Each number is 500 + 25 x the weight over its row's rms, rounded and kept within 0 to 999. Layers, rows and columns count from 0. Numbers have three digits each. The size before them is the row's rms in percent of the matrix's.

# layer 16 attention key, 160x160, rms 0.0447, rows 0-159, columns 0-79
070:549498485472501504501466498492475519509500512488558486537466481495516491553457509518521514508515542511480511484488510486513503527490520477499472479519490465558498487475515506472491503501487498459532506507476529496556492500457483553503496516
064:457543451511532451507529490529527536486484527456502510516505494481521506542472486524526465531508490513499493516524496543464523517516474497540495542539492481484511468515526512504528539507538520526468489507474508476486485491513462489497515549
054:518535510530511534467476529505481529502493555430516470500504519552512451472525505485524436513480499501479513502486484498487523501492488485504478497513457502500504515495532480506498415469540464530512479503486500478455444510502501523496475512
055:493453481510501454504502497511507490537515466530477534481494488469528522510495506511497524514473513506507500492508503459509466495528451513488489526515454529456473476517509543525473562527457515499494525508510462562512473481482502510506484526
098:512513517492504502473481470483506491501516475496538515472464500513505523543472466493500526480504498520509504481485505489514479522537477502463484503488487474480508421491463507519560508482459498536458451507495473521486494504476460520501469517
074:505478525515488511472461523490544468510549506480488483518496520506492474464523514490489493486473499522518485452501528492478486486495521500472508527488540547534497550492562489523459471486550495482482482466460553454468509536468503469468501502
110:545511488485474522484496494523522529471483468495512507471449461526510507509524494464526478524489499546506484529520493530567510488522534525492490479471473497437492478508475494488501533501487501498468488491481500493504524542474471531535516475
104:489445520467493462477554477469454490584486495494516520514532510482506474487479512488475526492504496491468508520466487493512458502497502458507514501495500480466542472527486495487474474516486506543529566494495496476520498514524523455500526463
113:496482490505518523519551502490466505518502502542537516514492492516476556475511468493492509520466504522509476522465477518436537489509517489524470462508474484519499476514487488466517477537522473517502461472495493516443451512470479522485510515
105:474508497513525483520491480471465547482527512534497491505482480495451466510547535477504478518506477466484538537517533455501484531554493486539479490492479503491465481481521514534489480483513480470428523515549504500490488509473495490500509484
067:556480478487488512506467505482435532482476493495487536505508471498504466524493482504476537517501501524491485538505556536532543490514499485543497480523517496523482515483527496441427535522577512478506465461510514473448524511544487484490521520
070:482484519465510504511486519544559480554515511487490476525476490461514512507538569454492522454531504510474477507442484506510518513508455519514517556487527505498498520509496476531498482481463499528516529522498516486487491472506533477478516465
056:465531504477476494523463494514498474531502506491524521530475489450488525518490528517524453508508503549531488448485495530512470495480477500508537542503510510443471481488482493492460524543457500536501512513497540437533468487500473541523472495
102:533493485503488545485470515499479503518493534492567495448481498532516507527470462457494464522506500480508532496504446457439474497470505522494498540508472479470503488507525500496499472458512463506510479476469541523480490457477504502500521493
112:519502495488563503458502513460515479509493491532507490520503467512498509489521479479490509553498540476518463508498544509477544490517489486496550474519481485476572458516509521516501492479489477476520479490496519480485462521541486522500539546
122:503469461530475461493488538466513494500481505510478543497488475500515455514522502497484507472472528500513499512477526475494473478494510521479427519485475484485522509509459530481475521495457521500495529517500500512504512424473513516461510487
116:519496484467478522485534471513479484495484486495486462476536523512490517527495528490501480509493505505509521494458483508496519470504499466510517490465520495482513572471498463470556513535498536524492515507487472512516522504508507461503552528
118:494497529494476523499468496499472504518479520506470489539530508509513491492476549486500487468483523521522509517490487455488528527513518537521479475526495525481501517545444485465491515469502524479534472544473528449496502475494544473511540521
114:480471486486507535523478480494510505487482545540481477493502473571494516495464488527485482534524483472474531486533524488478507525495486486570515466479532494509483509484525485481510525498484515529485462457475481528504567475515558500452491526
118:524468491500505486537483468540519505497527465474521520484483498522487497545512503473449518517478495479458510462520511463507461475476482495537467481483512506497482477503523462470453468501504501536552511477543483511491553528497526556490546528
119:529525539514484464454509486466534477540488546542532485518501483520475509479492494468498490534499503552495478504481497499487486520528526465488481444521487545536510538455444486495474538513534522489470490524476519504504532479522503496518508528
128:510522487552504492525487492504496503479498553512487526491561466495498490532536513534524492502502513458501477451503517457504508464476502485513502516499449523504487512496508518457495452523496536446494519502469518496499550491516457511497471483
124:496499508503477522457479519490479519522470510477476515517521489466508523542504494457469524474489518489516485515488490475511502546493538534535419510485510527499519531522507451498472496528510517525509498492527490480490536459476504498534434513
112:485466512508493475480489498508474541515482484485470508490532510486512485492514491530533503473532513512447463479500489506464492519492475526498506516503508492499456476505510465520533534507463468513532483468512465485441471466530490527511474511
116:484484524492472533507558494495543456505470554473503510485522480486514498475478452485504527534513510459508510507535510489545487509502492508543493506514488531491525550488496536506472492500490499547483479475543495482504486490509497506526496492
110:464520484499490544493513509497466475459520491504507474474502489515501501518518531494467514481514503486492477522496544503489524485476453481524519492481453525497471473484476498516491476501447500485489501539496473539496520462512546508496493489
106:527537501472532468472489514534442535510499489510498475487549525493494494523465499509478495466469482496462500520505504488541514488512449510478492476545530498484470508518485494508494438486499524519493476504504512544468495519519499470504495519
118:465504459550506530505499499501504484442509495511478543511514484509501548473509530489498490525454501492479509522496450496556490535542524508495514463525524526507528507485514525489471511484510492484537518466491460458527482503515520504464453527
122:518459448514503502488469479478522495478498501499551506499466472487490544518521504480510534505529506514442505529499518512536469521491501510466505531478508528514537498530487533537530496502530502459542496486534474504485481502517512523562471479
122:496545522518501497493462472485502468538458442505502503467473494483496494502483539504515492484461514493514523463552510511458538507498515489507494513517479475505499520493490489505508536513453510518490467481492521492523511486478496449483504475
121:483478484483493490512496493504500490514496435482497504513476535535497526504512428484531546453482497514538477490470502481497521535495518513510471526487580501523479541471487563513434505504491491483516526500516502517517523485514517469490513507
120:519540495489483504550491561554498559447482483535515517473519529520503468516473498480555509512472522458500505544484513501501483504512502516479537490516472477484497508485511499537475497543448498484519511488515542505514532526479538495500502444
070:499507521476479527487482487502490471489544547480453543464508462503470482497462487483501509499530473538526487474508488510537470459490503515464523511441531497483512497484459484503520531515502499498489505497462526503513526524503490526479530482
075:498511485490521487517530446471488492488452475465492468481507494554483490500492464536473525467513459515496507479589533528545519484495506498484475486516523498529512511508504476518495496516505474491540482489500524495487534523515557531492495500
073:448569497515439519521480484478470516493485450518490468476508498519525498505479520498457529471511508478471489510493503497502510501515519482485456476525509492540509501482462503468515498471501512488572496532488514480480538529531493522466488481
063:466532488491460526505521479490495522477523546532451490521472480519504542488485483513462487468565544499495487510502482505505519475508495493498501460463454529523464520501500537512525528491521497482528481487492507481503512529493479501455486482
085:519530532494464495528504447496533488475487474526450524514493516495522490487498517487547505499490494488507466467481466510520479488525525494467540506542476478509480521496512530481496464500492465473565441509508461556485505476502517507502542513
090:523532511520504463532521480547491485482470517476536482491500493490527515507520503518536480522500469469494497529501480504523482506437472496485521556491487498453476451497479489522494490567488501438533531520490534476536471473462478483544502455
120:509479493457526505488514551496509535514450499538494555507499479516527509533503503515505550492519535525558477552479495520495537497441513463500467464522510533513463515470512499489512496498495532512474507487456496560532457469521476513510555490
095:524501491510516496493521514523516477491471531455523555505458479529464524478493466483561509537536510500481466507545501468536516514497511493508537521498535502482476498463501514521506465492480541459497485471531520490525503486541512543478478546
115:489454511521475502512452529551479466463469520518496490512495461479533510491503502490490483451534509489516455498511488503538475468509487465517478503459540496530552474446517472439495485524455506494541487461533492490514516503527508543470491519
103:501499515497445546573487497445509516525516514493482465470485505568459480501528525533491488492505510497496528465537519478502492516488491518493490481471525518499496431504474521493498543495475501469514557505480498499505478512469503509514474499
076:475498479502475503497505455495521491469534499488494500475474529499513478466535494530525559461505496499487503515542486481516522477490538516530534495500502501542496460487517529544477536485509482531530516529502565480508538490508469474486517515
076:483512531528531507500484491481495488515471519477518504491505504457531486467502489494570508512517482517485497508468493527489473512465494479518577522443497492509493486513557499518519539491486512537507513519499498494505506492505477455466514527
077:473528437494464466528498517473459481491520541507439493513464450489489538510493486509466507490513484484494513519494540477534497532507501504475493474479519515492500554461502506513467535511510510474497455506485498492486514492483535509486506472
097:499529503464494492490507488482523471511500488536467489549539499493472442513515452496534509526550512508499502490494508486516508455537475481529536449505490515517514477526508500523493463546482474514468514547511512460438526473485522517548501507
114:514521522521512509517442444526481504563499485455503499477541521516497522483531570507523479533485500511503490510531465506461465495523490510517539489504484484466457537544515475504506513526482500543526492525486498432492477517475494541504489511
113:445453516447510511479499470510518502496497484491512484526536502462485450495501475516465527520455469494489490506458501509515485526511510530545517473493535552478514499495528518488418487497506504511517524508514463484468468510476533476481520529
105:487466480511491505518506473481501511519465531513521483495474514515499441514528522532499480532519524481513528455515507496564482476477518504480460512507509468498555488528499534524503468478483489515524479508563473487484523570490520467502539478
117:446501500479514464448471472453467484527467467483488474520460480520498534499498531481549518448533507501492478509503517499501511524498485511468543489511535485495499471463501465508529506511461503528522503515481510460502479467503527478514492537
106:495496516493509518493578490470449478519492531496458490503500458512519471523509466506525514521528491467511548500528516489513499463477493489521534466504488514500557489522502461503513489510490504546511512492530462510521486502513512534539473510
113:511493489517469495495476484500502499478545490448519476479500502504480510543515497500522500476465513495456514515493550468508459490488516495496446526538535488520506495482472469463486524461485511514472465512534480523501468498496466515502473476
105:486507517478512456520505478474447480473498481506421514501494453504502526526508507465495517516465454477518520518522492497549526481528469488462513503515553474517486503498494495498485500535483482546518509476528496514539467502505517494515444479
122:487451474478508490513544493445490508500502502550492490512493509484516501504498487496464497506527483489504465521473533492531496452528517514472497494503514478486499485504480481521484539496469516503553540443501479506520503468514499518493495524
100:494472482530507530539520509507552509483465476513502500470541488481514489503530486528552493496457511472487462509503496471487491518489526502515461477496518542526480527481541501523484481508495493490515500489532515516547566503492520502439483510
102:489531494470509470547469489527445544493479533502495490485510535483504521491525460541484512481522484478481516494432476479477486545497485481518494484503507501482476458467433525448494509518470561478503538484498523500490537487568500490491513489
120:528544473487467467534462512503467543509504507467517475501484514486519496478486467526483502471464528502532492485516495451500506522465486487493475534515545517506455501507477504467537540479485501485439491519516506508520461463483467510468474505
125:466489518458511469562469461513518482514498520477508465495494513495526533503469496516493493431502481504517477503478517493464493514489531506487482496494540485510483540496463513520473504459472455537544473501525431512485505462556500471473489498
103:514522511492509497506520516511503535475486504486543527430473519458490487468524506513545530476518518482493469532548513471521499501557476523481501527504506519470481484518498551548507553512475502484510511464493504453511495549519479549514477507
105:499469477520473490518499477511509530497480520496496487464569488532528457493463527536481531503501505490476474538523528498522499504489499477553497503519491514470481500485524503472526467525442498526492478493542492568491530488541479537535506503
119:504489529555476508490471509471479510457507538516505476506536464501549549486516563472465480427483514532496476498564524496541512497517495498526501474505491520492492475489472502474523499516507486453486508492454475512515503500472517500491522489
100:485481465497513504492423535475482534463512486475520504486522508500521483537503511487535520548556496494467506516498481491570492458490505470488495501510467484451515480463504534522514479488474485511520507489480547509529499517514498530505484510
113:492479488496511493491537527511503512465529526546497513511528469536513494505510504537519511517502524452485475508510512524525537513456507465492504470532502484533484489521531473489527486493513434538509573468518465530467528539566519514458493530
098:544511457519546502484505465475480491457535513530487519472497536457503490495512493537511553528509477528503467483480494484511473501473484492509515518499515546524530472498512510476514497506483524491506496480477475487507526511537493532503462474
113:493455499480467490498503464484500507472557489538549481476501476504546474484515514533530479522558539486499501435493542492541480477520488510492529483485480461513503492505503517472499509505530526517482489474519528506451488506497513444499538479
104:526480525471472508502501451518507483481531502491522483477476531519519490465514465541523504509533483519478516496496543537506516487515465515483512465476458525503488510493514528507520473497524514524462477509529552505447484534495492458523522508
082:486542491541487516493505514527488500537459516481481496538511491508463549487536496451473496486435495512534501521555456474479496528493489477487490506522528540476563505491484474481507545516494479510528470490469478490525546491517533509492490502
082:528505503532524512487470528535471490583468516480486494524518482442484526463523525467482509506472470480510484464499467487462465504464513520528481508501512527518508491476485507472487512509508448497534487467460490534498506497470513526512507527
093:539512466492466522527494493498477544512527455465525495503480484500542508479497476525474530556476497482496559520509489536463502520513491511501479479484509499484448530529509506546527517488513487525487491512519519488520513513462521455509513492
104:545511454512481544457498499520496488499512439471535491465507496513540467475500517514500522523504486514497532503493522518488521464486491531474486479505502499502524523491525526502501479491523503534466452517491558468502505572510456495460494496
087:518510496478517490473469482563522464492474497476487514460478530486508524493487455522465507497483467475472508487549460528499460475502517515503519504493538510517446492510497500503540493462465527516512493531503530513472534489524486524536482490
103:530492482509550524474507484509521484507489487516472487524503484514489491486501541498516527536528518490547532483463466545532498432494536496479538514463512490491479507517524470532504496497466514469494498442507503504488529519467498469456507499
108:501498500490510499482537491523443496499496494511522467511494546497458513468511523448507496546483543487468486493509508490457511520510512494496509567463508472545469528509500471511450527521513493512492514457544504508513470470519443531528501496
102:497467496520507449519471480478427506500514478516491483538521490486485527450532482468518504443500480517519472494491561497481542483510466496487517487451527487515517503445449526479511493511459485489556473489478499515471487476496519485517490542
105:500525482539465513489526544521488511495513519489502492538477471477469522511479504476464489486528493509512478536495480503489528548509469524505535493481538484474529504560460505510446526502525510483505484507528473528493492496481484513507504472
087:499490510525498494488484474528505447475546457509504523490512500521514493494543456567503482549515519529479493499495514507495493488528465494515506495531495498459524536495504534501495507482486495518511508481521546417500535549500501500502494531
095:509496506495519532478523482477501481518531486492491500495500519517500494481498485520501498512547536517497495487476503546510480455487480567523530496503488498494508500488511546493472526465537497534505490488499567489448511532491510475496481521
088:515540488549519521513469529542484491515515502517523493532477478495492495536499517516484502478510518515561466515512452468468483526500530497533484487521547534463472503516511494502511497529506514503503476458464479523519530525505494524484521489
102:504488495497469537465471530499522495521475457518514440515499463505469511464523553497509502463494495517507475497486516510547513528543510478543500512485483476488551478521500524535488502513508528460486489501514508478501504538476524483518493490
097:493470494532508497526494506510492518523469524452510461492477505500549503525490507476503555481483490521518514523482524480500496494480488485503454497494484520458498504511433466445515487495530511525485519516503524501503486516506521522510538501
097:467485485473536531469539529441496489504536515485464513523492502509431499490524503497530483502485480507544514551515471536509518466497460484504513465491494447500571484535484502503495521501510513525492524490513497499534566542480496497491498541
100:503476526532510526500526501454494502483536537521510501520517479462515479511503524469484522557447531540551563466473530547520503465492490502506516498488474492489516500462488496454519525456502482499494530479459527507522483492498481502514541467
089:530488520500483483501518488554482506529494533515500467455478488523468474509476517499512514514491511546481513486492543497548459492496474546471505520457520554532488551481509476489518460517512526541501480529522522491489485506532531517521552512
083:478520481466531515483531465494486534541505529489490485496518540502472516520495508535509516497500482506530476499489493492487492502503543442434486525538499541476508508502495521480516482548512484477527477468496488480500519501488514495473486497
098:494517499491502533511519482492493540491523514470510443471523523474484566481497515482506505464481505477424458491515488488487485459506485507472455488483476505441517517496512489527440484513521479522501475483542481506501445494529511517480464456
087:490498552468499499515485515510490503498474510510531505477516518496488500513500554509539515508418494513539493517474490483488546545477507463518493522516504506531434496484470497532486483504488493452515480520513467546472464477475487462520472493
084:492443543502512499471471537483489506533483507494470466530476528460464490480497538506500461460532501478465487490479496463502491471497479492500487484467515517474488483544486515510527502485504497545486517525491529481453471512491495537479518492
088:489466490531516469489530496459491533520475502481492518529499484549551553510573504469497457486485516477472509477536511496501493513505505467501437539494518504488493480425516492537518526483438496459469478484493510516484495498452524516528503519
097:493528506514473515495516511468534516529516511466496474505512467550475486511499520477471524489528500552537533475527488504510461455518496490530513475436496505475527512511526466486474533517473516536521516533531489480490516503554484502500485505
092:515478508491498502507477496478524495523453493505453470518489480541548482496462474518524460490507483498471537507518487487495495549480512489475446530493499468515512534539484548476486502493503465486508534521495474513515492481477534510513515504
090:534535456496474527480498480532539478532511450518505549473538543505528484494472526548491520440478513552537508500541504535516511490505489502476496512483478535485522534467482530503467443508521474521470470502464508486528542532497475517468500501
094:511483502548519565490483489486477502525499507489476504510465494496519463517520547461536463528536522537509502520508489455487488517486476511509510473490502492496458508509494509526489503502548473491475504530515581494520516486502508482473520484
091:477521509515499524500487531527480519500530490503496489491508507534517526516506460516538518487526487502507510503528468469489481523529469500529473506521431525465456503533456461462498498483490481561498478535555515505465482469509514495533469540
096:501468492542505469511500489494511505514458521488500490502552521495459490528534494506507481511485507490453431473489433506478493510530538441522498499541498504480457486509521519498507503501522484534507539464478488456517498491475477542515507498
096:524487508539473504472493496510521529501536514495490549460558478499525537476487492548503513502519499512535504507508501523504510499517492537508522548498508518445456523483504501465520465504529496462529544534494527510455553477475460503491477521
086:503529540502492493518512478489503543509518507476534473513519518473489477480475536487495505524524502479468514511502493516491519519513474548489514442527471509480486495483497542496495518507486513489490525532452522492542460498513463487485515502
074:537470517470531475509566471491490512513485460503511511508510490511447526513481544526501532499525503475486544502451493508507496474514508509556504473491511495522509514462501504516480564524454538497486513513460482565491524482477512502503515433
080:479495471508482523506515504496516522522516505516540508512505465451549504490541505476560515490474500531484521503560498484470471493462490524524512477544510447492483489463505519522478532472478553468521512518528509496475500481457516505511502525
077:507506498494508460526520499482564517496500503499497524509483512467501486493522516551503511517456497459533502519517498514504467516484492484538482497535483507486486504479491533469518516499505464453497497511510511508437518514500502467498485533
076:511512528499501499541455503501505512519512479524516490496516506516453484510471538480496516474504491423474494472498439498508488496495495507492533524490493476473479482532492470489489539549508505484520469575480552540528544490519497482480484490
105:487473493502483488515559516493501485512520520499536539489490490547493508474524466516524506506524492495494491470483486476552498486475527497532475502516540509499530512500481461522505510508530478453513496490502536480459501527478503493503481519
094:498467516461517476514499525480482469521494502511493495513475508532503515522487486495517439482501514516466510498478503540516464515504442489512518484496483498495493498528442463500497485529420458539468494524439483473536508496513509521490470473
099:497486474502514515514504513502526527473520513474524477544480465470570500531520520502486524486489463581497475452458485513486513485469535509476529517462471519520510460514486475483484479495526497504461506477459492511518511481510500488523480534
103:522497502468496467497480541520508495487510531502507497559464523538521494489516442507495489510470497504501523489499459519531504543504486490518459512528494522484547501501446507497487503493525481533537487523450491464511453490530488517495519474
106:533492499490499485491496494513533551523489478496496495492505483512518560459497507517502487489495490510508517489487462482552440481484474474500520512470498484496517550555481498511546472478507477509491516488475514531541543434509496463520534515
110:525507483533507511549527480478501528495495488544451479500509504480502517513520562481522505502509519492516547495481485483500483472510524424544498501489494471476558512493526496509499487513519515504521538481471477465526468486480495516504529538
094:503508516494514522504495485516523503502521480531453506442486451485499493475510491499488537484498480514480467529525469506504525449538528506513527491475504508518473520467524518545467512515515536467457488466522512480504493464483482506524526519
084:486534489529467549489550513486523504518505521557487478507468505478509471513537533523529498513493501540504460527528518480468493458501518504497457496491486504520537483519522467488513454504483456470493507500464517494454531485471495485500523498
090:517507551516493524474438510483494494506494479507533498518515499539486486460501470515494484521511474505490475484483511494493484479496535463498494517539485529512472508468508531499530510505502519466491461542522503486479503512525471506535563507
102:459478531483536506513512514452472570452486483533467494500503495501473515428484487496520519511515509512513526479530538499479479484524510495498541526482492537472532496521556503476517475499477491517495483486491491520481504497520520492523563536
109:495490494496525448519510502491442516522475538485509491465510547485510506517443496489506499464516474513511491521534463513499493525533485516478505457477481521513483481523477472428490508485479481474499439494491504484531482488548497489521500507
112:529499517504511512536487521496494514471507440497577495485486501521518538543463489469445470486550475486491518535479535499511472501502512530461518490493525490508480454493478477501488495485491469511492513529544542516507457453527449553510487517
109:508491524513476504498474522481485459501529502511538515536464502495494463492499523519485485434475517498537486512495480506491462484538497480473505486495454474531521498515463487517572459482536528480503497463509531490477515538466552497498516516
098:497481496490493527518506524523506539543492510513493501499530484520510520502486523492457480476502500476500476510504532491510513496480533483543533467496542497542500564546482475533455493461489570505475496458527498553473511475495524471525548498
100:464507468500551496483482515514488496515533523507490519532525494507487480543511482484462467534471520578504468542491511519519494502483522477522498464514512474487467511530496509463500518525482454525500486479494524478478485493478488483484472514
112:493505480473497509507515512507509455547508497489501503507475496487527483527534478493545453496491526524452514537484495525451463517503472498474507514502503542494472504503478466504457493458433506520472508558485490505501496475508460463529488511
106:561535471502474457544524536537491554481506511519518503502512532486499514490526434469537484549507512496526506493525513501495517477505489531520499495475506480463494515535491533525527520533460460576557523494530504497486552488514513522528500534
106:463508487498468503509459525484509501476473520463491547482494464471534508509501535474527525541478464474508508476458504496483497512520523474517481520481515480513547527528544487457531506506456485505491485507497495525533463464508513526493511524
096:464534509522511500548515550538527509491506467525460502508550527509568541501496517491491518496455463528487523478486538473489522489495498462512535494501518504494511498495502500481484515452525457506483511488498494523485461548469496500518476482
114:553505495500499498490511521507482482493535519513497492441474490469505494512515510542465504500519496459499524486523537489479510499470521474486462493501517496543548506484525500493531512434502497500520449497483551489452483534510539527487554507
103:517468510515490542520466514517503501512466519507492506516512463538501508577485560519494502487486470472547507497518508472522543471458471471505507500451484535444475492492449519491517495543528510480512491508556498525518539517473540520465539470
102:509517495528494579536464543483505506506534531474554500503444508478511477465507466493485534525520489497485499446503468461495471480496484496484436517488472502528490483519485539493482479474491478524495500478499506512469497502499505464479508478
101:513501452457432503524483514483501464503457490504469488545502488482476451527501491529483496474506505535486545530446502482510522516454505503483514499514496525482481513536451503523455490485493464503485488477529460487525524482497518530493506531
097:469484457494463492486488513451492469511535521448501518492482493509552468528498485507496496484476496471507512511500487548480494495496546539424476474486490506496549563491523512497485547487500462515513511520518490457535514501512493459476460465
097:536505515480456479483502499510515517444446455462468526506476509503469490480467490517476472485505546505511511450502458490476541516486457501499518506479538486520517535524491489497487538544487450511522467474524498508486485478494490501465468523
100:522506466506503528540495523502457506510483458468503491545476491481478475473504483516513496504522508549483475510522521457494476506520506511496503475469501470450488539501536484528489526528529500505454482519488449521498519522515503552544493544
103:466527488526481512493478507530501529455481561479486512504525495493534520483527460475478504503491493468493553534501505512534513509497471527491479521486531512484533447503497527516467514451506463472508481481500476519495509493501499529497501537
101:493509524514454517480481497535478528517455504472476491482465507512496514489510460488472506497510489477481444490522509537486490500523562530500514522540496487513521487512544453521520524528515467510491540477496487522502479459502564528514490526
087:505510483507483491503536524543457497465473505461520465464462546502515494522547511467513497509509524507522526525514485480476500519509505516498529525523483464463501505491571512484513483477465500503493529529492502472507447479488440500514499522
076:487482507500493508524522528476530525493525479500519484459513492545512477534515470489505491469563548493500504490488504513539488503487517467507483479534476477478495550539536505537474492516522540504533484448515499517493533545486514498489509441
098:472479519487539527547507483496522492436472498505481489431486502512521474539494479501521467511540501498474524516504544538570476482488512507495481479472502473498504537498484524534509484503468545513480489500508521537485515491505499503499486506
113:494494485500473509462509490505520518538494497535515517531482499478485539466525499476489470494473503508556473476469470436454490501499508472534484553473513486466482452489530501453478493457508498444485511514502472495537525516476519502503503500
098:509535492503503457505518528527521507502498525453501530511481520498555529484513498496512538513479478501509493489512467470500523482490506521501450511529481527504429493519462484461458507485478473469514478520455514486504450522469527502521481519
121:507510523514479456491479510495478483505477515520539518528509521486486536502523498458490502451450499474503478471519466442473548522495482501534492531503502526495421451487476497460471511480475478473506524506482487509483496504481503562526504501
098:536494490456493477496525506459533537514506477496492566491498519492529487502457491458532500505492528435561497513489504488501486472460494464508499484526503462497487481519490498513524491491492511482493493483457513498529517471457538509474491493
085:472490485498518458516524536518509472503543515498498530525524512515447517524505520503489472505530467480463496488493492502514489509462504490484491511483498486500471495533486506530521459501503498506457511466483477545525503471492465504476526487
107:519533484486497525505531440547453525483528508509530479501522468515517473496485536484514516457526481484495519478490505520438467471505505497487527455532437555488488526542486491508530465507513520503534521515505576503497504470482504514564535510
103:522528496516468545507499507501456468488519500465509538506515488487495502501563463517470506487503497474455484498543515436472465525495464467524500508478530497524486516494518513478515496491511472498488497442497465463488460509536467469510494503
085:477459521517534521477472507476509499476496456517540550496526491501501512479550513500509464489467484528562501468495492521454481477501501480462517494434457479463479506472537507466525488520536526524521495520478509487521535536477514514531522496
095:503494483508524511540534504477524484491509468463488481489517494522506527508479517501508563481494496498513506486500509508518488479480460460512543491513500508531505516510492515442506451519538462530598504503470464479521501475486474523521510471
117:504482489510478483474532501462495472530491504496474531510497498499510560499524544483491473457468523515538508482469473464459496478516479498540481533494473510444459461519475486458494497507465518479498502484500478474543516522470480539526518483
091:504483466500474505512464463514527495498506504487492522505500499499488462510516498552487532521534495505496531493516487501523469478500475468491503476464497490505502539493506489533514521482480483509524464507490503477485487495520526439509532528
107:480493519472518516480486515508533485513492466490523548505495449445501475460538547489502517527468526526513479471474485544476516496523522475524486506509496505488551513491511526470519505529554495503469526493506514487497502535490511483535472516
109:483531485521497495506479494416465470456488478485501491498511482505500508492499519473506510523467506478455510542487537497529491498479517471499494511473489450516495518480534461518486522525513487540452511479531506451472511509475485466485498497
106:522527521522550490487517527492494544467509544499485506483504456540530509483491512509494492517524491469480496510495512486496507468528522506450490477535471519512551452513509513499513466531570505457499527450455527483511522503501533515492489505
095:488484526507530426472453484521507506533518525474444542465525495501462533469460463511525456455460481523454477512498508518502503508516483527491497472547472489512499502484503480515497521438518488506452510533502472521480481460543514463470463501
097:535504498474517540501483501524502545505466542517474525476521481476513521508541483494493517491468437487468495487498495493558498496487463544459552483480530495513547519511512511515486464524549491485489469514503526508524501511518506502486489509
109:489514504497494537486535488497462449531494486518532501494535461475484522467516472502470473482531503475519479480484512549474491485537538517453531516478532491519534448502508455528531514463486487535483503481535519502504457539529514480493471511
093:498501520509517463490514501496423523514489515482492476506507512492532471486543450493486472520490522463506498483516542495502473520495418531577486510470496513481542500521475525453502559466501498541543496492514501518495496477486518518505519515
101:529525535496494488477508521538506530433529530495464510489490458513457495541484483554517525532510505508477498482494507509547509464487509510512532536515536499493546458497489529459499512481519490499467478477485465509504485536493489497489472526
097:510514537514451482485530511491489485507523492489550491517500512495521470515457508518534487504593475528533506476512531519504475480518505494484524520492520478514492490511532504512468503536514524527542516498505527475471459472519511515498516471
108:520523493516469541488502486486521550521474477495477514541550495505538470539527467503511519520529516467503560470520507493482520445521519478556501501481468519487498505466527558514505496469496505505492484509468485463492496532493499527499525530
098:491522502466515531524495473512499511487509500486533484525490523481504461535483537506508512558527473488484532514504504494497521563500495504489490509475514520541502517482500523541522511553467498498522473534537491503499500541519474510538458521
089:462503489472457503502467470509450500489511549457498496438529501472495499506462477473482488498510467540474475524501477490523503498512465494522512486472462475470472536515521475525483508502498499541522486507510495511515509486530468534506514542
092:509532467519531507561485523474479476504496490517487473526533513506464454480471536485512505480475467536491493464504470469467493497481477502513451467539502548523509485451494507510502453494511509516521481479480532513497498497510522545472524506
098:487515469472488529481513482497532514529527502473514488495525530479523530500506460541464487515519504481472518493485522516508464510499484469507461547502523494515492523496463512507469477451523427513509463517488550490467496533486496532476517496
105:447462525457482491486530529500506503523527532499465477496494469527446479537521494473529537444519533455493522492486442497470494483555498478510486511465519504493495496488506511531502512514509484457502491473468500492499530506482524503509522480
103:504495492487474493490488512436474462469493485489488486503491488521479509512497550519520476453526523517476444533499516534555511477504521496508529466524468508447505537508500545486508558541485515516525525526505496510519508483508501480507541486
097:523457484478485482489523503479519507489503512541505471492443477491510488553467481452459477473528497482515498489476521472536475480502480470450496531522510491496520461542511493499527502493508502483524493487448508499508519486504487558547550477
105:494478481501468533536503518455511488509501515493487508511493471527506508454508514496492486486495482493543505444513565488488525519462474535521469494487506488477512502506511512528474549500441490494494498451529500555510513485527539516523493484